{
  "hidden_size": 256,
  "num_key_value_heads": 8,
  "norm": "rmsnorm",
  "norm_place": "pre",
  "tie_word_embeddings": "early",
  "extras": ["some layers without positions", "some layers without attention", "local attention windows", "paired heads", "shifted keys", "gated attention", "exclusive self-attention", "capped logits"],
  "init": "normal",
  "init_std_qkv": 0.0407,
  "init_std_o": 0.0407,
  "init_std_down": 0.0,
  "warmup_steps": 224,
  "decay_shape": "sqrt",
  "final_lr_fraction": 0.05,
  "max_seq_len": 1024,
  "max_steps": 5928
}
Each number is 200 + 40 x the weight over its row's rms, rounded and kept within 0 to 999. Layers, rows and columns count from 0. The size before them is the row's rms in percent of the matrix's.

# layer 5 MLP down (transposed), 1024x256, rms 0.0596, rows 184-197, columns 0-255
090,216,212,160,115,242,195,203,181,149,201,232,215,207,172,249,186,306,204,209,209,255,232,247,147,172,178,204,214,245,256,189,118,219,170,241,167,184,250,195,257,273,248,191,196,154,220,207,194,208,230,147,195,244,215,214,215,196,221,158,189,221,286,226,207,257,193,183,137,165,215,211,202,195,161,250,218,210,170,246,193,180,210,207,164,198,220,256,223,170,209,176,207,173,121,198,196,225,206,161,135,125,182,219,208,128,194,187,161,189,171,224,201,202,240,252,173,170,202,262,136,142,194,293,180,176,204,196,125,262,219,178,257,261,166,224,142,216,179,225,257,134,232,111,221,178,213,149,233,169,224,132,213,267,159,213,216,180,159,146,240,170,247,277,203,242,251,216,194,198,139,200,167,232,170,222,152,260,213,238,169,160,185,217,169,272,130,273,195,164,183,211,179,183,197,169,170,189,207,164,190,194,200,201,242,135,188,172,114,197,297,213,131,211,232,113,211,147,225,208,181,199,283,268,214,229,200,194,159,175,261,198,177,173,149,223,261,332,177,163,167,221,222,168,84,246,205,139,133,199,159,214,210,188,175,166,265
106,182,160,191,193,193,188,202,143,182,182,216,283,154,148,194,139,192,137,203,230,146,242,223,145,193,133,236,230,169,161,228,173,252,153,259,217,225,189,270,190,223,203,238,176,225,222,160,152,153,225,175,131,230,224,212,189,148,201,266,265,260,174,206,213,173,144,208,238,202,196,124,121,163,235,196,240,148,174,135,251,197,167,221,195,236,175,295,250,167,150,175,224,188,245,86,187,131,171,187,205,241,172,201,201,275,196,220,226,212,205,277,196,182,214,165,171,205,194,291,249,181,231,225,277,144,209,262,167,181,151,174,184,157,163,234,226,129,165,159,215,255,172,233,125,172,208,225,148,99,213,200,170,106,198,218,206,215,237,188,220,198,214,186,240,199,191,249,191,135,164,156,264,203,151,215,189,185,175,233,196,163,275,193,139,178,246,178,241,240,240,197,295,207,170,220,254,147,164,216,155,194,169,156,247,168,245,134,192,211,203,210,180,256,173,204,188,200,107,193,233,227,149,215,218,128,147,103,197,187,259,216,201,220,195,187,200,149,273,249,203,167,281,171,270,180,200,237,179,171,248,168,241,169,205,203,205
104,114,184,158,208,183,191,213,273,230,240,222,134,199,212,171,193,238,203,208,188,233,174,173,205,260,193,196,155,231,145,204,193,185,184,202,195,174,232,268,240,248,164,156,223,219,191,173,225,255,140,177,206,249,156,173,220,161,261,196,231,164,201,147,250,239,191,233,194,200,177,174,194,135,167,211,217,117,157,212,200,184,48,208,213,164,199,190,300,197,190,231,282,257,242,213,231,199,219,200,214,180,236,156,199,191,258,228,278,185,236,138,224,191,262,206,233,197,159,191,219,257,224,162,174,160,238,184,216,191,189,228,227,229,143,161,167,192,205,238,158,171,199,178,112,163,182,213,159,151,161,170,185,191,248,162,236,218,209,187,275,229,237,215,224,228,268,269,97,187,168,247,238,167,196,174,197,170,159,161,230,264,142,204,159,126,204,150,263,269,135,220,231,271,129,144,164,247,248,143,130,213,178,261,189,169,88,250,259,184,176,149,177,238,192,182,140,219,230,148,168,210,111,223,258,140,190,205,207,155,192,195,207,219,181,140,210,154,190,206,223,170,162,257,203,205,238,274,238,119,221,211,213,206,179,156,255
097,190,180,225,181,274,240,210,220,234,202,222,216,190,136,194,207,255,251,271,286,232,199,215,161,212,175,187,232,165,190,221,181,227,167,191,234,170,218,180,209,126,257,252,227,177,119,220,169,206,212,203,234,214,177,208,130,237,182,221,246,203,202,174,258,201,180,164,260,233,253,198,210,239,198,173,257,240,213,189,161,163,203,157,183,223,171,185,116,149,174,160,271,217,205,290,241,220,187,211,176,139,186,174,178,180,179,212,230,221,255,247,159,194,171,186,206,263,231,216,209,168,195,192,226,209,231,181,164,210,190,201,218,105,181,247,282,206,193,185,169,204,195,190,132,246,235,120,188,193,208,98,224,240,285,237,201,247,190,152,199,162,251,209,193,249,168,253,248,166,233,165,203,169,212,222,172,207,237,149,159,204,280,123,180,231,133,239,184,192,178,197,210,251,195,167,204,177,223,154,265,253,111,165,215,184,139,190,208,181,232,214,112,184,111,258,246,246,237,225,187,197,135,199,223,183,80,182,207,176,200,195,198,157,231,205,305,167,154,159,217,309,148,181,147,274,167,203,180,149,192,274,221,132,190,81,203
095,192,234,197,163,228,296,162,188,244,247,249,228,255,141,195,141,174,178,192,189,156,207,222,150,269,106,172,180,214,222,180,221,112,203,159,293,147,193,220,262,187,296,155,146,239,247,183,178,108,220,209,190,208,210,197,152,204,217,219,279,179,196,233,216,211,218,196,142,146,194,211,223,229,245,140,233,125,268,181,180,245,154,257,180,247,174,192,183,233,216,193,171,208,169,269,196,252,181,179,147,221,282,228,255,200,123,230,209,156,225,307,193,221,209,222,231,153,194,171,240,241,183,168,259,147,220,230,186,223,197,202,225,238,252,221,187,288,197,220,197,195,212,270,156,179,231,163,159,237,181,173,254,156,238,222,165,282,176,253,197,186,235,224,161,202,172,122,251,275,217,142,212,254,181,219,194,149,283,182,226,260,262,154,166,240,164,246,258,225,154,210,257,199,187,151,231,234,284,196,142,182,200,174,197,176,213,227,186,247,231,178,193,162,182,245,259,173,159,200,170,178,176,223,142,200,222,227,234,159,212,164,260,157,235,169,206,181,183,234,251,215,158,165,180,169,284,259,196,225,201,195,125,234,203,194,278
088,218,231,207,201,161,231,224,194,150,293,219,188,222,233,206,245,204,232,214,201,188,170,146,221,221,166,285,156,146,217,159,198,221,230,327,203,172,177,155,196,140,193,264,189,120,121,244,243,253,158,187,173,126,226,190,142,237,271,210,210,140,208,241,259,242,180,234,229,194,250,223,177,193,211,179,219,213,213,197,139,220,175,167,273,279,133,249,238,236,258,175,212,193,150,182,173,214,167,179,255,185,225,185,205,273,224,202,243,194,190,249,166,187,260,221,153,211,169,211,217,182,66,163,190,179,228,223,180,173,197,190,158,158,251,136,183,224,196,273,170,247,175,209,251,148,182,214,157,233,141,229,238,242,254,136,121,220,199,267,234,182,211,171,259,188,206,176,180,182,174,237,151,237,255,239,177,109,240,167,210,186,198,157,239,230,239,132,284,181,272,259,163,221,217,246,238,216,240,144,278,182,215,199,168,138,200,212,147,259,210,235,204,249,231,263,157,221,216,242,201,217,221,153,163,234,114,204,213,239,135,145,169,269,209,152,232,186,211,189,227,200,216,143,265,204,191,173,203,212,151,191,257,231,176,197,190
102,201,189,228,168,221,234,188,214,170,220,172,178,229,237,171,241,171,187,232,224,237,276,179,249,262,175,200,219,258,160,102,220,148,276,151,200,234,168,267,272,110,209,215,180,198,246,242,236,260,195,143,113,222,296,173,165,231,272,223,182,192,259,222,229,194,200,183,219,201,186,206,183,199,275,222,236,165,175,153,195,163,166,190,221,188,214,216,183,111,221,230,245,192,192,147,209,253,173,115,181,217,250,247,119,218,238,189,210,198,200,201,198,205,258,206,211,251,110,172,168,143,200,65,187,144,148,198,214,225,168,243,181,118,223,193,193,247,283,149,192,245,208,280,192,250,222,183,202,194,153,215,150,251,199,203,170,279,120,202,210,263,160,223,221,136,197,189,280,139,175,225,167,250,146,160,174,261,178,187,205,127,176,197,224,190,167,222,215,235,271,222,242,153,233,205,164,245,185,208,239,214,238,246,186,194,174,210,198,165,174,192,228,199,228,165,195,169,203,282,144,192,165,213,205,207,193,216,176,178,170,223,239,245,225,164,145,217,153,111,240,213,232,151,166,268,272,284,244,184,244,163,164,168,214,221,183
092,200,231,232,194,209,213,222,162,167,184,218,232,226,225,220,219,253,183,102,181,187,203,238,173,207,160,231,302,261,186,250,163,198,183,159,188,221,243,162,209,237,235,230,176,203,211,201,138,267,177,260,214,225,154,242,233,244,200,187,203,249,196,230,191,236,184,225,161,217,227,228,123,197,253,190,246,105,195,160,209,191,209,177,169,202,232,291,184,217,179,153,203,213,155,203,204,219,211,181,190,190,221,203,237,225,219,239,194,180,283,394,239,158,204,157,182,206,157,130,196,223,73,170,152,177,266,233,211,186,159,151,89,182,198,274,207,194,298,215,186,172,185,224,226,156,190,252,229,291,178,209,173,242,257,228,206,195,178,251,186,193,208,218,109,149,244,76,189,223,235,237,118,186,212,218,222,155,201,192,190,172,143,228,170,199,192,196,197,156,204,219,162,161,232,200,163,235,213,154,145,181,172,222,207,176,183,229,134,266,243,186,195,227,181,206,170,159,279,259,173,227,218,203,259,174,238,237,174,199,168,240,221,200,141,212,212,255,95,164,217,296,184,142,190,175,177,167,166,210,210,209,209,211,197,207,169
103,163,175,234,220,173,217,152,195,231,228,163,176,169,224,210,104,137,149,225,200,173,202,144,193,257,216,204,204,232,193,197,127,154,156,172,237,170,167,234,133,190,231,202,174,229,288,265,231,206,167,216,229,160,126,164,234,220,224,168,197,106,185,189,213,238,229,162,205,223,160,236,217,178,196,183,226,177,128,221,217,220,168,252,229,194,228,211,194,208,216,249,167,203,156,250,219,232,199,148,169,212,155,221,232,267,165,242,203,193,195,180,177,220,202,227,197,174,258,198,177,180,265,105,230,182,262,217,150,126,212,181,136,161,229,160,296,174,138,274,193,213,176,157,301,254,134,215,155,183,154,197,242,173,185,204,202,198,204,216,227,233,179,109,201,169,195,252,239,233,155,286,130,187,153,144,184,235,199,144,142,207,146,124,178,215,140,73,225,235,134,178,171,152,130,232,293,223,190,224,172,203,157,164,150,158,161,251,162,224,213,185,197,199,178,219,243,161,210,221,97,194,176,179,176,209,162,148,292,244,159,171,211,260,174,241,244,162,171,170,235,187,220,188,218,192,171,161,141,128,197,190,197,167,255,148,211
102,197,222,97,269,208,146,266,221,218,188,179,222,192,181,210,154,217,193,146,187,252,144,211,221,201,228,202,165,199,163,264,137,204,275,196,198,221,207,271,134,173,177,209,115,199,225,237,214,142,195,147,173,168,146,280,200,198,177,170,245,223,151,251,254,271,111,280,169,127,178,265,181,241,161,190,124,154,210,167,193,229,222,196,261,194,181,196,241,208,168,217,187,239,150,243,224,219,218,177,192,229,194,158,197,283,140,50,248,261,226,105,194,129,176,231,176,242,256,196,192,210,186,181,192,168,171,212,230,154,260,193,123,108,229,131,148,207,192,210,168,240,216,226,165,171,208,204,147,245,165,200,252,217,257,201,216,206,197,162,190,225,262,173,200,173,168,208,143,228,176,190,189,230,131,223,183,206,270,224,169,309,199,145,244,94,233,167,202,224,271,201,142,243,195,245,282,239,222,217,208,158,170,231,217,273,198,155,217,130,248,211,244,164,217,255,170,187,203,161,181,137,194,200,176,208,182,234,199,175,229,160,184,263,243,212,206,200,220,173,166,174,224,165,199,178,249,197,202,208,223,196,179,212,207,193,206
102,202,206,165,213,161,228,206,176,192,262,204,245,186,171,163,242,210,220,171,140,195,206,248,218,243,168,183,237,204,155,189,195,208,178,226,120,194,207,191,176,204,154,147,189,138,171,236,157,214,165,115,192,171,227,208,247,302,237,284,239,234,246,152,192,214,148,244,226,148,185,281,244,263,245,264,221,161,226,189,251,98,153,259,210,178,231,132,215,178,215,206,222,163,272,195,127,163,297,278,146,170,121,175,182,181,185,188,201,188,182,198,143,205,181,189,182,221,190,197,233,204,192,151,149,184,237,221,225,267,218,181,254,176,136,208,216,191,304,172,188,212,222,215,168,186,217,113,215,165,207,165,195,213,208,184,218,104,194,150,271,211,97,208,152,155,173,174,152,223,252,199,205,203,133,223,128,188,182,210,189,216,195,187,158,191,171,164,203,134,180,212,175,240,249,155,236,156,217,202,198,211,201,196,158,137,129,208,240,246,184,218,141,135,205,182,196,252,175,130,203,201,140,121,178,168,171,229,245,272,217,205,233,276,228,165,221,214,178,172,225,239,223,265,205,230,199,227,195,117,116,167,209,177,247,206,83
097,149,198,221,300,168,200,187,193,230,238,167,207,227,150,142,198,172,238,238,159,219,190,254,182,173,191,193,220,182,244,194,158,180,134,206,218,201,190,261,253,157,237,196,227,212,150,264,281,211,173,195,199,173,130,233,184,180,266,201,173,195,218,171,213,155,137,200,181,202,149,216,208,206,205,136,240,191,162,173,212,189,142,197,201,174,204,174,213,188,155,198,170,184,102,191,158,140,137,170,225,187,198,124,300,231,240,159,223,233,115,125,244,131,178,230,238,269,244,216,131,159,167,166,215,227,289,192,115,202,155,148,129,257,204,236,200,142,176,289,190,188,164,123,245,191,200,245,180,220,196,210,219,179,227,242,202,205,191,247,200,177,228,161,143,176,168,242,130,176,253,166,201,175,163,177,263,202,151,289,169,191,191,193,246,184,186,161,151,202,122,159,210,286,234,204,244,164,177,179,197,212,172,181,120,213,304,208,169,227,195,126,177,307,198,213,187,183,226,177,182,136,237,201,253,117,149,173,248,170,157,213,229,181,276,259,156,206,200,213,144,207,211,136,231,167,182,192,171,228,191,165,195,155,148,169,167
091,195,190,204,240,243,164,101,281,245,149,236,198,201,227,83,264,164,186,147,232,291,244,186,228,185,211,169,189,138,142,227,258,228,129,233,224,229,126,226,262,155,169,242,218,149,193,243,147,234,181,105,141,196,223,159,176,123,199,217,182,186,196,221,230,167,236,192,211,258,227,198,233,262,164,209,208,207,163,177,194,178,191,207,147,235,209,176,286,194,205,187,174,228,224,182,198,154,198,242,151,190,259,249,158,146,200,168,227,168,251,195,191,129,148,260,168,196,215,183,142,297,224,186,234,220,216,204,241,173,199,219,240,220,174,170,233,246,196,197,175,173,225,207,193,166,126,208,157,153,255,198,125,125,247,155,196,144,206,161,212,199,227,246,192,185,140,275,274,188,211,206,240,173,173,254,231,168,294,204,197,167,161,195,170,190,164,179,148,228,176,225,152,141,183,183,232,165,237,174,214,185,169,152,150,160,212,244,189,169,199,241,154,186,254,192,188,161,142,248,216,184,167,217,239,271,233,259,169,174,255,176,278,209,168,203,209,203,182,173,246,161,219,186,197,145,205,190,117,195,142,164,293,297,169,122,176
098,182,139,135,184,177,199,203,197,165,242,125,229,172,186,192,252,236,243,216,231,201,319,225,249,217,178,208,176,211,245,181,189,174,269,231,222,251,145,178,150,203,258,207,138,133,239,212,175,189,276,150,222,142,131,261,188,187,160,225,214,190,117,170,199,223,251,204,157,204,173,176,185,169,157,264,210,213,212,217,124,225,183,210,200,260,214,176,168,237,174,175,208,189,153,172,255,199,163,172,154,231,217,214,168,200,194,159,223,153,141,254,250,163,216,220,231,180,187,225,245,121,253,212,169,244,195,262,132,207,216,219,175,195,225,210,252,192,142,205,138,229,253,152,139,218,162,253,113,160,206,179,150,236,216,159,188,199,265,242,254,192,222,198,221,196,191,226,237,172,206,231,220,166,145,179,127,208,236,140,172,206,166,211,257,130,151,241,206,193,135,224,161,175,162,296,273,292,234,210,191,126,153,211,179,208,191,185,152,231,228,229,166,155,239,171,211,183,150,188,233,196,137,266,244,115,258,236,223,171,256,186,217,168,147,312,253,232,145,152,189,263,153,231,296,205,190,272,222,203,178,191,188,168,226,201,195
# layer 5 MLP up, 1024x256, rms 0.065, rows 185-197, columns 0-255
109,180,186,205,191,217,169,159,176,190,239,172,168,182,149,198,174,160,230,184,239,215,188,241,176,223,194,195,204,307,214,220,218,208,136,237,210,198,176,164,278,202,242,209,132,191,217,163,155,193,261,267,202,180,186,265,290,204,253,170,197,238,196,221,119,246,305,205,200,203,144,171,215,109,212,225,154,203,97,196,233,273,190,144,269,240,171,177,154,207,252,209,184,202,186,182,213,150,170,162,117,200,206,195,85,219,198,271,216,191,200,183,254,287,217,237,175,278,231,197,205,143,242,293,213,294,98,190,116,190,153,249,194,165,135,182,178,194,171,193,216,206,190,205,174,228,291,202,171,189,192,194,134,217,156,179,183,125,215,234,144,192,305,174,226,162,198,222,232,219,226,231,190,203,248,265,165,208,198,167,146,247,195,173,234,248,161,122,253,247,207,153,219,169,174,161,127,165,218,235,121,252,219,179,226,201,229,201,260,205,194,208,208,186,184,206,196,220,230,201,161,258,216,238,189,203,199,155,224,214,143,254,170,196,202,227,284,86,210,212,164,157,183,222,188,216,220,182,252,224,207,208,170,182,222,205,213
102,221,183,220,175,231,135,207,177,197,162,144,186,295,210,172,211,212,212,161,249,153,128,195,223,194,158,234,272,223,169,186,234,205,283,149,261,161,243,145,231,174,232,137,179,223,232,198,171,253,166,269,171,200,219,218,199,265,266,151,168,162,249,209,116,195,227,218,133,202,173,101,240,179,129,141,153,211,157,196,230,218,236,215,167,182,193,207,196,200,184,200,226,231,216,191,176,224,243,192,175,198,174,276,200,175,139,225,207,198,306,180,151,215,243,163,168,195,189,252,220,234,233,222,131,163,182,160,178,193,247,180,276,316,180,200,261,195,203,220,189,243,218,231,245,212,256,238,287,266,220,192,228,188,224,191,195,215,274,207,193,222,150,198,137,155,283,128,148,288,203,247,260,282,177,118,267,151,262,231,182,181,247,143,221,235,221,207,182,200,160,218,175,246,207,184,88,140,215,201,195,180,197,150,226,212,139,192,184,192,188,211,261,181,227,220,263,263,203,189,213,191,222,201,161,186,213,201,167,233,217,175,147,186,205,288,203,210,206,204,220,179,86,214,207,233,157,266,162,188,192,235,163,180,208,243,173
087,178,243,156,206,208,187,225,150,191,159,222,184,288,220,179,141,233,124,290,273,232,182,213,171,215,153,262,180,169,237,144,181,195,193,180,231,229,226,223,163,150,178,216,186,221,260,198,278,168,148,210,285,179,257,241,169,237,215,222,205,221,248,167,193,222,175,206,199,160,214,229,177,194,216,200,140,214,224,181,166,314,250,214,197,160,204,141,166,203,253,192,213,246,204,145,206,169,211,260,140,220,195,213,181,230,245,231,235,229,212,174,134,182,202,251,192,278,200,234,150,256,217,217,223,210,215,158,216,191,163,219,241,196,290,224,198,242,162,224,140,198,196,226,220,242,215,207,260,181,203,193,260,168,256,158,190,154,285,227,132,209,175,242,265,228,221,187,189,220,255,234,168,142,238,291,177,144,209,198,225,208,161,250,234,274,121,121,200,212,187,227,219,162,171,253,246,178,231,199,235,254,203,205,126,174,187,179,304,106,214,232,201,182,203,202,231,276,236,164,134,250,139,250,230,192,172,300,185,215,240,220,223,159,290,206,199,130,211,229,251,126,187,255,101,226,233,213,227,248,194,254,228,207,185,202,212
096,199,227,162,207,169,122,219,195,158,170,167,283,155,148,230,197,301,196,186,245,207,209,154,271,209,250,255,205,176,179,215,159,241,162,184,185,212,273,181,157,202,306,230,199,235,221,202,226,151,184,185,302,161,254,163,149,146,143,203,206,226,224,187,233,231,246,186,144,269,245,237,75,109,183,201,147,246,155,205,184,261,226,215,217,194,200,139,256,191,237,216,205,183,234,207,246,183,150,190,191,103,199,230,120,196,174,262,206,187,166,183,176,129,162,120,135,204,148,220,197,150,228,147,179,254,179,209,179,195,253,220,230,194,252,185,214,167,198,172,138,262,133,222,168,226,202,196,183,206,177,151,178,253,197,266,220,240,195,242,143,228,258,307,192,242,255,167,197,210,233,193,166,131,205,149,206,174,189,182,178,271,175,172,176,172,195,200,143,150,247,174,191,187,231,180,170,157,171,258,222,254,207,241,265,198,230,243,197,230,180,171,227,240,292,187,196,166,295,173,213,148,231,201,155,170,242,107,235,212,236,217,177,256,214,250,151,195,202,170,192,230,215,239,196,209,208,144,255,214,199,216,248,212,225,189,232
088,164,227,209,188,187,193,194,133,234,187,240,233,208,184,164,212,209,158,174,155,222,172,165,193,217,227,214,177,266,233,209,208,196,158,216,249,225,267,204,174,196,253,175,131,184,145,144,206,201,222,221,206,300,143,206,137,210,228,264,256,203,199,190,140,172,207,214,207,166,178,169,271,223,232,189,168,203,179,209,214,182,228,162,255,170,245,178,195,189,188,178,156,154,231,195,162,183,232,244,169,218,198,168,188,189,219,261,150,167,196,194,279,252,232,212,257,208,185,192,190,245,404,172,262,164,212,226,245,341,203,220,188,240,166,238,99,206,215,204,148,123,214,144,233,221,194,281,197,154,211,148,208,213,167,207,175,212,186,159,113,243,165,161,187,189,136,210,182,194,205,142,225,192,166,162,207,190,99,198,234,199,206,228,197,177,192,203,202,221,141,132,190,156,219,175,101,167,266,222,130,189,209,167,209,240,213,265,273,132,226,159,222,232,202,167,246,198,198,224,149,189,180,116,210,180,230,225,209,171,252,196,220,181,202,198,137,166,248,258,185,268,166,240,195,156,129,204,249,195,191,210,106,149,178,149,244
100,226,198,227,150,205,172,230,137,219,175,226,220,160,226,207,188,222,235,221,147,147,224,168,219,163,268,151,172,160,214,225,198,126,132,200,189,220,176,178,201,160,165,149,195,284,204,181,249,239,280,198,187,169,209,206,202,155,207,199,191,137,198,189,231,212,229,281,211,178,162,311,229,174,135,200,199,236,195,152,201,263,151,175,126,260,130,187,183,247,211,212,227,116,194,208,155,214,161,174,192,231,222,128,236,220,160,167,207,193,295,182,215,230,252,181,159,228,219,146,208,153,182,215,207,269,184,191,169,205,174,164,213,317,123,171,204,202,230,159,206,236,178,211,176,147,213,228,226,217,207,170,142,131,228,216,114,194,265,205,225,158,238,256,262,190,210,222,201,294,240,226,179,182,255,202,178,185,217,133,196,130,223,187,153,195,178,227,281,133,235,189,182,254,155,168,259,138,135,172,194,129,149,213,115,207,227,207,214,201,229,187,229,223,165,242,184,190,163,131,173,219,192,201,228,210,215,184,147,129,248,268,184,186,231,233,259,219,190,246,177,166,191,251,135,223,157,303,204,231,194,205,99,142,181,141,136
094,168,154,154,205,184,203,167,156,194,203,172,194,165,169,323,249,250,156,243,244,185,210,226,202,239,207,159,179,189,194,138,219,193,141,217,176,214,198,189,162,203,223,201,197,172,179,211,163,193,211,207,182,243,149,162,226,314,169,270,147,133,232,165,220,217,237,178,199,220,137,214,167,188,204,134,137,282,214,142,234,189,249,141,228,231,144,231,267,289,197,236,102,167,187,152,199,154,245,200,231,265,199,151,206,212,229,201,176,142,224,188,188,221,239,180,154,195,176,169,220,185,158,192,148,173,144,162,245,147,167,224,258,269,160,226,206,266,139,109,247,196,219,228,275,269,173,212,185,232,168,208,217,235,235,255,175,156,173,194,171,164,223,217,267,220,202,195,168,254,192,175,110,170,219,196,197,203,192,199,180,203,218,138,250,228,213,127,162,212,216,198,201,193,146,240,153,164,180,212,165,182,196,195,257,189,216,312,230,138,204,229,183,178,276,165,228,191,228,197,158,212,199,53,179,228,195,172,183,204,156,201,148,263,189,268,199,204,195,248,212,138,244,239,165,150,234,85,229,181,268,197,208,200,177,249,142
103,210,177,185,180,187,146,231,161,193,164,171,201,178,170,281,156,294,284,186,199,214,137,174,212,152,195,233,266,217,241,208,263,142,217,182,163,119,184,206,199,178,174,203,142,257,189,118,191,187,176,179,232,195,183,258,183,212,211,226,171,136,220,150,210,170,241,224,240,226,179,196,159,208,151,202,239,185,194,122,178,190,274,233,259,213,216,182,231,161,191,120,202,229,179,256,175,140,190,251,189,200,157,207,202,238,167,163,235,171,202,172,204,225,213,248,189,157,145,228,135,204,191,223,297,199,187,235,189,235,187,214,187,197,206,196,114,188,214,178,118,174,181,166,235,234,245,316,236,253,121,167,171,158,142,153,189,275,183,197,185,208,161,182,151,202,224,125,200,229,213,318,153,184,170,166,138,222,230,138,256,196,226,153,248,228,259,224,191,248,214,176,230,112,207,251,175,217,148,196,150,190,166,253,183,259,190,240,224,266,195,181,267,236,139,189,231,179,148,146,133,170,217,169,224,164,251,167,202,231,242,173,211,214,296,167,228,215,239,184,165,255,217,206,249,276,195,274,251,239,194,253,260,181,209,274,198
100,191,198,216,189,147,182,221,231,264,279,194,298,232,149,274,220,167,159,225,239,190,193,144,231,116,227,238,246,210,175,216,279,267,283,209,237,296,266,215,178,162,303,172,121,215,193,147,233,195,182,212,169,244,215,165,203,239,241,163,231,181,259,193,202,159,102,219,238,183,206,269,162,116,164,186,188,278,122,186,209,241,300,165,245,225,188,197,275,250,237,175,198,200,258,223,239,230,187,162,195,203,191,188,88,113,196,220,170,106,184,175,233,186,206,131,137,153,108,195,259,222,227,237,216,194,186,216,206,164,163,221,153,212,280,165,211,222,168,189,213,183,178,191,175,194,211,212,159,191,128,160,185,172,146,186,176,178,187,198,187,111,198,157,266,191,225,190,219,258,189,228,254,218,155,219,240,229,244,169,226,180,237,200,206,226,242,191,208,196,177,129,172,206,205,217,226,177,187,166,161,242,161,173,215,242,210,217,192,265,237,149,163,227,257,183,191,112,225,246,258,184,173,128,151,200,228,232,180,194,279,194,179,214,176,188,184,224,217,239,198,250,192,210,162,235,192,163,181,178,238,174,219,269,159,218,188
101,198,163,190,185,163,229,168,151,192,246,124,226,214,211,185,114,184,240,249,107,206,225,169,210,124,139,164,164,198,163,149,231,157,130,127,201,200,202,153,253,198,211,229,215,222,305,170,206,245,217,160,224,240,215,214,208,182,232,225,159,204,164,168,182,262,290,144,160,112,178,278,158,205,232,171,213,162,197,157,142,293,182,171,244,253,101,179,179,136,286,185,220,234,177,211,204,229,193,198,189,163,218,166,247,239,197,169,218,78,190,176,188,173,149,198,223,181,148,198,202,137,195,217,230,199,127,195,190,263,213,167,217,164,265,233,205,167,230,194,141,243,264,211,164,205,189,256,271,257,164,146,247,223,216,274,178,252,198,218,177,237,221,238,146,195,204,187,277,185,185,139,144,215,209,227,158,222,134,149,155,164,185,202,154,212,128,161,198,190,209,189,202,186,149,215,168,170,156,295,194,192,203,156,204,237,230,265,323,188,226,201,157,214,193,199,190,163,175,117,176,210,195,181,162,180,201,159,201,286,133,175,215,173,210,264,256,207,210,208,149,200,182,188,196,200,169,193,172,207,238,261,185,235,223,171,160
098,221,145,231,177,232,229,169,115,175,221,223,191,187,116,197,191,201,237,206,130,201,190,245,260,220,143,202,156,264,165,177,184,222,214,209,175,198,256,212,206,144,198,193,230,188,193,211,160,120,168,141,269,245,257,242,190,269,233,125,125,161,206,188,293,230,259,178,275,173,255,187,133,177,122,98,222,181,232,205,248,187,192,267,202,202,97,220,183,255,144,206,186,160,175,221,272,201,153,169,229,215,144,207,145,240,168,240,136,196,205,170,234,194,232,201,213,209,238,213,90,147,205,148,188,264,124,217,216,188,180,152,216,232,169,193,221,218,210,198,282,160,207,208,229,227,232,247,209,279,198,217,273,240,189,225,172,128,171,214,181,211,187,221,228,258,255,221,198,186,195,182,174,154,279,160,127,202,248,168,198,251,250,175,138,268,165,165,166,166,194,191,237,221,224,212,202,166,172,190,202,179,245,239,201,222,223,231,186,200,183,239,231,231,307,182,232,179,194,192,263,202,209,189,156,178,189,166,167,196,118,224,160,200,165,226,186,226,179,90,197,104,172,180,180,267,211,204,224,150,221,169,230,195,124,147,196
095,191,229,167,218,236,200,175,163,216,254,152,227,142,215,183,236,203,126,256,185,269,199,161,164,167,189,154,192,232,219,164,169,95,257,156,224,154,223,178,248,186,212,201,177,245,213,214,236,168,276,229,245,162,184,172,214,212,251,202,241,115,186,145,208,245,200,236,237,179,290,261,245,251,218,234,179,167,139,258,172,221,194,204,180,236,211,141,192,193,284,255,248,202,247,145,163,253,204,197,196,215,203,253,153,142,221,170,145,226,198,193,202,276,208,229,280,182,259,164,140,133,202,113,231,222,295,165,237,184,166,245,230,227,283,123,190,274,210,136,140,246,200,230,240,204,177,163,174,139,192,178,245,206,264,149,184,215,258,206,228,189,209,207,232,213,147,160,130,238,210,148,211,165,167,174,183,212,189,161,97,129,165,197,166,262,244,126,198,237,207,187,220,138,128,217,192,213,174,192,165,235,271,171,202,213,218,171,168,183,180,165,229,144,232,170,219,221,257,232,193,246,222,152,143,246,212,282,206,196,239,238,176,211,234,299,165,222,201,132,174,183,166,176,183,210,174,148,212,186,167,212,142,164,203,246,212
101,182,235,212,166,219,245,200,224,240,210,206,257,158,215,317,205,249,186,198,237,275,213,208,224,197,234,196,219,193,161,211,176,190,196,245,209,251,330,193,243,150,227,184,257,246,210,201,211,155,268,241,217,223,236,212,243,205,154,201,172,120,193,172,189,137,191,165,227,183,193,245,190,211,203,164,216,227,156,159,215,188,184,141,170,292,137,194,228,166,219,192,187,247,195,178,163,220,276,141,168,148,222,244,167,185,245,217,159,98,158,219,327,219,284,239,127,207,195,221,154,205,215,109,169,192,207,245,288,220,197,162,207,213,179,175,169,229,180,161,219,195,213,229,219,212,214,308,205,161,102,186,289,229,202,207,164,127,231,212,241,189,291,180,247,206,210,215,150,191,192,190,198,204,176,201,143,243,138,187,198,258,169,181,213,268,197,152,175,226,190,184,260,217,207,193,144,214,210,264,199,240,201,125,236,194,227,252,212,143,187,191,220,228,197,212,241,208,215,163,189,191,248,144,174,223,182,115,297,196,224,183,205,230,218,258,167,197,165,187,145,198,139,233,247,287,175,223,238,104,238,246,176,177,143,180,189